Weights of a small transformer language model: 323M tokens.
Each number is 128 + 32 x the weight over the matrix's rms, rounded and kept within 0 to 255. Layers, rows and columns count from 0. Numbers have three digits each.

# down: layer 6 MLP down (transposed), 1344x384, rms 0.0515, rows 973-997, columns 128-255
# up: layer 6 MLP up, 1344x384, rms 0.0705, rows 974-997, columns 128-255
down973:136097142184138124139149171083144141152135140107094143090149096067133116085110139175132128145113147161126142151105093115099083118141105161138108201097124134124095133150177164153094108156103125175151140168151147140145103117132107156135156070152089136160146157130142109115135117148114149180114124157163112091139051132128077086145125145114202086109119089139133125086198120095117133121158
up974:119087114061146163186116103153095154162153135097141165110176144197114166095137110127147130119167114128146146107154184168045099135149099082115140067142097138153106160093188132177155144084129132107071102169178099090114181162129088141096096117146120101129166186151105119092108107119136100073155074135094133149113082144121107111086070180176063189140120118189106080100123117113129125127142
down974:095103160109159070082105199151097154137140084150147075124166162121145117125092084115156168119149137085141213081150109122175169107089156110117163132117145123170151110116105186090125140186181090141142122102173164179109122098135173093191120127117122096077128034088163150154113168169139092152106102162106170102114151152169161129126147113107122117123141102115064141139101134107087168172168
up975:175079095124139158142059148115078071074137100115137138107101123060131118122125165153126068147119127099157092087135063124116097091163148138113115179127205093132108123144207216136141106151107144064126121058161109190133144081119134120131089114158148188105180110112133161190124122167126152191099174133054151174115089123138183170162130078077050154141138096118113093114149097097121119110108
down975:141159144103114097089147165100137141117117156151167112105173120136105154144123162155143141133138105142113133106189149154064143118130074087174082181109110149141138131120095112105096146162206076128076151099129130100121134145077169134078137079150148131106154164126200081085104135119141137146116081156161143108147133152106161176055080166092130125097135142173149142156130113191117125175151
up976:143128125077148170193113080109177174130093112168100102124136156229075106124122171095093150131119106107103101133119092136136147135171118193136143161102115110094097180164077154115129169113121107157154128141139088109087124092102135159143085062132178187158147144115144139136099119125148091086148105159098161135168102145142150112116153017167088101139132116143149113111111167071084125153124
down976:109165142099137109100161119129062109127181128079096117103111091178119159183115180156153136119164154126134166160131178095156155135076175109120170116168121107194128108128188142139134038142123164128125139079113115165149125115133133101116145110111077107125117094111128133124149138119099133083123119137133131109072155121096131147120113214061144137090106145095097141152116108134141142109121
up977:119100168110125115119106150139129194132089120059145137109134136109159227127148171149123119137145135096128155157145133132099109154120156123117121155072109090166109169076141164135125122139125087108118123115128140124091147118116166166139145128058108104117083181158119077153138127112084120160139153173001110122146104096103171107121156125102097094148153130137138144154103129149166142112171
down977:147158112122146163112137163139187141126114114181093113090130170182114113159105109102115110140116153128156153131103169164167163112169104078105133104126114168090138073087111152117114117139112125181176164118114167136103117135120131116134104173124151138100127156153096117133121090106125165034134080131163160047132138139154124161166148159113156085117133169125162100137149121148113132125027
up978:132164153109160106177129140106177081116163092145131148179148072143174098096162117115177088121181158165137142092100125091147153128196103137126115121137119109167110095114125181113163147103135151116161130106082156127136148143173128098114129132115215152117093146119103097186083044176085124159133130056111078056136112147181118123133190158128088091138120094148151177094149181051153097134094
down978:140086088137057144105158115087203100111146103129109075118138094147106137173121116160089151164144130109125085155125141145083133157116135148122170177112109119077133137181192080101145097141131085153141122067176148118087146147144151148139146112142107112166173094130137137111194186139115124104094176151132118151142148127173114151182113116167163114144100120109115102134117130089076157107165
up979:081135170198114094104080125144153111101142186106163120126130153149118186094129078114207122048155112151118068111109159088077118110115106120125087126152184148111115098142091159162158140122133139123098147119121100140124097171119142099154080190160139131137124129133164139129152086142122155141152104160124145151177110057150178183122156166153133137130088110105089139100163091097104106177170
down979:191149175181095112081088135121107137150081146187102150141060172032097148142097133131161176180128137124177166133186146139133075148169133115124143172128197116100204137072159099147134141115138112171133109094174127173042083099125154147107100127104147127156102146131148143090183118115137105102113154124142115152104104124131150111131160126116096090087137152175161185149108146157175082123143
up980:084130122083168171069193122148104126158134175131165198100150087071087156156108122149138104126119098153148177190132140141098131120114126086068161096134079113139156131122130166061133138118085130136165083159203111099096121154096115079154105140131119158133060150154173108188103134095162147155159067070098162054125143125112129141078103120166172136175158080121184097088145143146155118119122
down980:131139098109116137149123124093087080144103196126086069141095167143181127192141129115135102113173164170134179112138084056153141159101086169181120167093139154104119085089089075111116183140099153110127135095148178152123124111088092113197085140127096091133193080137142155110139113124174150095059134108082136196199151066111128076129121088147117096107196119130085113098061132056126120073124
up981:132168101115110105153142138159115138121081124151187125133137138128145119154115116137147128142137125115094097115139125124084161126102138123131098129147159144117115129123116112169136127137117143094121102155132135157105140146151154121146124150138149123143103098088120141124114151090101122112123146126115152128109116091100145115114124066137121122115111155129170093124141172127133117123098
down981:108097145143135134127149086136114120121158146101102148139119181106122108102112126157158114076102130139163144126153142080114102109116131126141176142108099115117110139139131129109116138124134137122152145128152094119129113078147141141143163139130100116149144115143112139136132107112153126126140140137158112111163097125131113138136124132143148140125104076132150185139097128137084138109153
up982:061154113110156144135109181183154109143169138161082078115189091149103099099122125178145112184129158132105131130172135104082128117127203172074183116173125155165102112151082141132135134129145188114144116216080189154145147126166141140077129162112142119083114133127176103136131049102109124133139089147126140152156099111136142069131123040179078128138102188132147104123128168144171138142140
down982:096130126123077067123142129151124058150152117120116148152144196103115108188106092084185149106159153073142104142177135134122075084128107144097154133107103120050149190090169098085152131176176139140146148118137106130127160144109132134137114136166110124149148175133137177125169204121118130124116110169130168135184117168109163166112128148130153188164090082088152108064132131148062121170120
up983:093128164132150110155153134089125156208066107089101099119150155109113129105126162129146100185062148049118131156169131082153125115100115143124109134187126134126152162137146122095149133098108123121149146114132129127129099109103159164153124120120140166149132115201134187144164157164175107146083189104056178115132081155166085101138210112105188114140121104160084136169158199179140141151122
down983:141097057136153080170119140152131134133107204156148106145189141065090147161159139191094181106134102144159152129117177151122105126185162079102103099132153117136100038111136103097122110190104147116045112093144151163136136128126129105098110116087087111136153126060127145117095178154141124069128048186161108154161119094073121101157131205140096115116146146116167138094113098128106096135100
up984:125114102109136073125116119102098146088145145116117071117133141181126102151177131111108138104131159095191178080141162113148129144137080142125132086123112172123092146093095159086107174166129152134117162111170172189138104161141070174101105166112123146182118156121091112103082146122074152095156181082150117150121177103112142130128081157116133155175163112115068105142108150148121160131145
down984:193167131110068128141109180145131113193125137176132158212107140072096104135069108152118113116131153103102141160095087152144118096127157053137114157098120086129175104127134125119151070116190078123107092111135121086131085128144129124137125104080125153140146140161137088096094131178119089177162082158152126131099134114145186140100113114127202042123103124128128176116152166066141081148069
up985:146157109111113110143200105153149105142157136146117162050145068108170106100139139132072149115144130109131114084181133087137127096122191124166113090143143196171117169088097155097200157114128127116154152111199095208118103092202115114131132114146128054151063107127067148122035098151089166154101119099117162125128119146113113166085078177098154158127188144134146167165154152144082098116192
down985:123170139150098106137154126091125173126119096134135163079140133049179140110139147099174146132143065171108175112141115090074080125118106114126121159127157128153095096113090140118067121142152142155110133118129103063111164168134191140138111149068115136130176147126145129055039135134168116101131099117184142178147117121141166148121137124094145156101105130117085156112101113174120151126177
up986:067139184089128134135122138176140139144065164123105080140107122150104119147111128086112157154149092136125116112118109122057218112114087066167140133142105170139110093126139147162049123141122142107128129141161151124104168162182164125117083073185175107114149066094098166129075163141129091069121136120090179136109073154157144146093078096151112142135136138100206110123136105100159120118130
down986:135127117132142097151145074080157132136159122205152113145122163116116123105136160183158141135135175080156134133144152168174065130125106151090071122128167116121187133120132030168174089106138150098135107140105125096135096145106112097111135160118155151136170079162093103097115074115081114190117133138141160164110154091135164110151109121157139092138156096138074122134092114166135152144131
up987:108090178135197135135103143136143126150127117114138147100123142102104111107115135136126061141118094111186180173049075152068160179128141097151140134109120149134109145111112101090083146131136146155127114150088166146130160070141144181085099183129121162093157136171138131135101128172176135127123075145133092175157143091076121083124162151115125151148144178116147092160104144067119106148140
down987:122138102160137134124079090149115130122163083171097155133106133120108110169153187174148152146147088129101136147137157067150050145194093102125129126124145080108116092114139164205138111148161082135146169138162185146174163137169085141138115087148113137080116139101092114088113149123138156180049135179134140103103087141126139127169190098106139123089101088083100130123138113146104104143109
up988:155083171124116099113071101130188122121090091057107131133117141129144123112141112149165099152136107160162129133105148217145136141152100196157161126127127099116138142074139124153185112142126136116089139178142170094166158110077126139134105224108096145167101133183061111135142096216136113115106175121170132066156091139168138154130149146129110117161159116171154098139127119113141107208184
down988:107174068137155073129166106154157150066169078113141109103069087117106192117150123047154107101070137098110101185137065105165194139064124124058163156114174151104141114130106202142130149077108115179102153175153125062104142125116126088140111175150174116156114134117087161171187101074154096154147120163173116199179154102126122114158119154131171147117136149115108121141075123069060146172145
up989:090136209110104125145109144069101126084119097083062156147130097118131149148117109099072141123096139070141119158144120126167135156138159159149202128198118209132159110071152044088093151101107131204147107115188124091092120146104192178084111120149143115132130099103181172153143173118135131135157114099161135111116189131200113134119120139113175124101126104145081100099122162066119090146092
down989:118153097095136107139140162135135113108090154118155088144169154162077111116103101134184069103202145123061143139140116167115151128208144109106137084033089045113133116165123196104138154095135098092125129137101099171084129151117131133107148134116165122130102145133101114102096123053079090104153114195143153195122098138153127104159144102120126116137189101155093184166098114133122131135176
up990:107135156108139160117090070157147173050110177137066131148106119179143146115088134132087135076109162177087140130057103142162153118095150078182098162149142127122140121146114094127127153130163132101221135183166076158078142107113095125145112145113115136181083085199201112114137110142147200090072158117133191166166166130194084126133160138120134104152119107130109125100147066112191144143083
down990:178123119088155112182145146096137134159147115152102150105162113172106111118148091171092101139088094078140111087168097100173110149166150143159157125075122154161076157117139112118158170063196080116097137153104137116117133101147114186128084117124161142138133129099031128134144111174119124199136088126137121163127043077086162121165158149121103103156141142174142117152147136083079132117163
up991:120157139173145169099123113138113088087095132123162137090156112066177221137136116075122116136149100174131116155153135128103138125127137076069120109102165152089132140101103105100153071145130139132118140064164083199101163137151182086096133137115139076140205156142091137092150154086037088144102162083174142109114176113145118099165173155122135099150170119146118157161156129147105133139082
down991:076211132101122094119097111091105135127136123151083131130132160111110124131148136141183134102156121130157102085086114105114110149094206195131137109149102151109137113120161081129079146119126130137137137186082139126099121124111120096165098130187190145092137121102180132136123133132220162139137119197071105107125096168109197098128097080095087135171178112115159163181116115043124082113147
up992:127159095199134103131091079065159115170135083120109103136168079177180129152112115106139175127097090114108121073111145083118105181111140136114144125131103170151152099127103156121121146149175161177153125155135127063134164110112112132125153080068103178162113166081099191136138144077213190082131127129070188116097146127101101150095210146134119124121085107096126130151159137136189090119144
down992:098130162089112115124121189117129155057137157155155132141111209085049162120131150123105137160184133106144116142159198084147131077127206075090150110111130116125082126184131186093152127107104124086096151108153125182149045136118117115136130160122129105132173100165131051130121144145072114118088070143125072115212137100160186088078057091093104120127164145143116133165092084102103125152108
up993:179089083114184092148208083129183119123181141072104132097088086104087074164128122211087105092105152136140116128151108181130133126139139121167156096077091103141109141143173153110127085117125153098132093124152129097087086166132111146114142131182168138146145189097099185124143132102128090180111101134194173086152086129185136123083149156095103141178166101187087135076178109111080114123162
down993:132114060087146138113118083081156129101111035168183116110127191123157125145155126103095172131128174180159155136040165170086144146100139128115100157092097078098119106141157140131143155134101097114138181135183160179131130185133130133127118073136130099121125105120166131126183134172140137134123121117116090156097159101123146091162096129144099100086079190141102148148029155137138129153122
up994:128161086107153127126157130097180115130125140143085163103121130154120121135148187130170125101078104123126162147229114066121113140170121043085125112163074138134101127173155099125113125142130111178107139128126165162053142113155126092106117152171111060117118126178103105100129160145091112141090093117069101137184113156168129091027119112086087152144148161133139176080164092117147155171127
down994:126112150106126081085098099167120163109138141129163167155089136134141168166146075136087115107149113167103139114109145235140051131099142118134101135152150149087116163065104153158115117159072129083091081054145169127128076102165190138181171155108121146107077143108151139142151117019095132153131114102175099191154186115074143158112106161142080101120178166087074130164169116165139134121162
up995:100201150113119107104131135124111105078126120146140144091139090105193081094124145120155118150044105116140227117149150101124183091129148127173112096072123137164104098086127139132117166199109120126086134116122109157076111082124125097142076145107119160170121160171090129116067111095130123114114109147130112184154088051093125146164132139057132146107152212116046133110044114106149154102157
down995:132105115137114144139148147172139116122109190137170105150122104129109111136179103107114154132148132154058180113084135087148132116170124155142169195152134135124159163102172109156103067094136178158150127175077119130157138110146164135166121126141092097111090113125138120118077114091112136074105143090113108145071165130163089109123103130133146096146078111190143158152159115158108149140152
up996:111099128082092018117136102180166121104136156098087150120131156179053084168164153081183090145117114116087180125110094168185141103129110118115120141049143136135120163126157130162107161136117169073159126139141122130139122134158140161110162106113137100103157157144065166139106100146109147137085095110168104102091166107181103088119118118140170096130153111125164186049129100125063069152147
down996:128189104115158182134109135049142118128093075174149083116093119065174165129150155173086144124127179137062067159138142120065096074144160155151147097183095146168129125115146147143111104096183079128130136135086140127146111100152118083155160123154081112135067118112129113109135164119071139157138113146109141188104213110100161195116164121123090143131046085110154144152090128092141147169119
up997:108128112136100094129061114173110093109094190119120144162178138104105129171122191137173115124051156086148150082142120126114241149123151081170143150138104094175186113127166153152125149056138090159108122111154114089156169181150152101148169131143139130099121129142132078064172151164106089130189138033090121112082109148123173181091131148145168144158168112107148150110186088111129203156115
down997:143090113121135092164106190113121166135125055098095103229136126137163163149111120168113079069168133125120094109116107124113184111085092121169132160178111171125146118133111119121121120084136149157106186130115095132115102116081157124131097178146123129124084114101132158141091110110145112107096139107160087127141160145150114131159146139120104146131156163082169096144172079157122171135122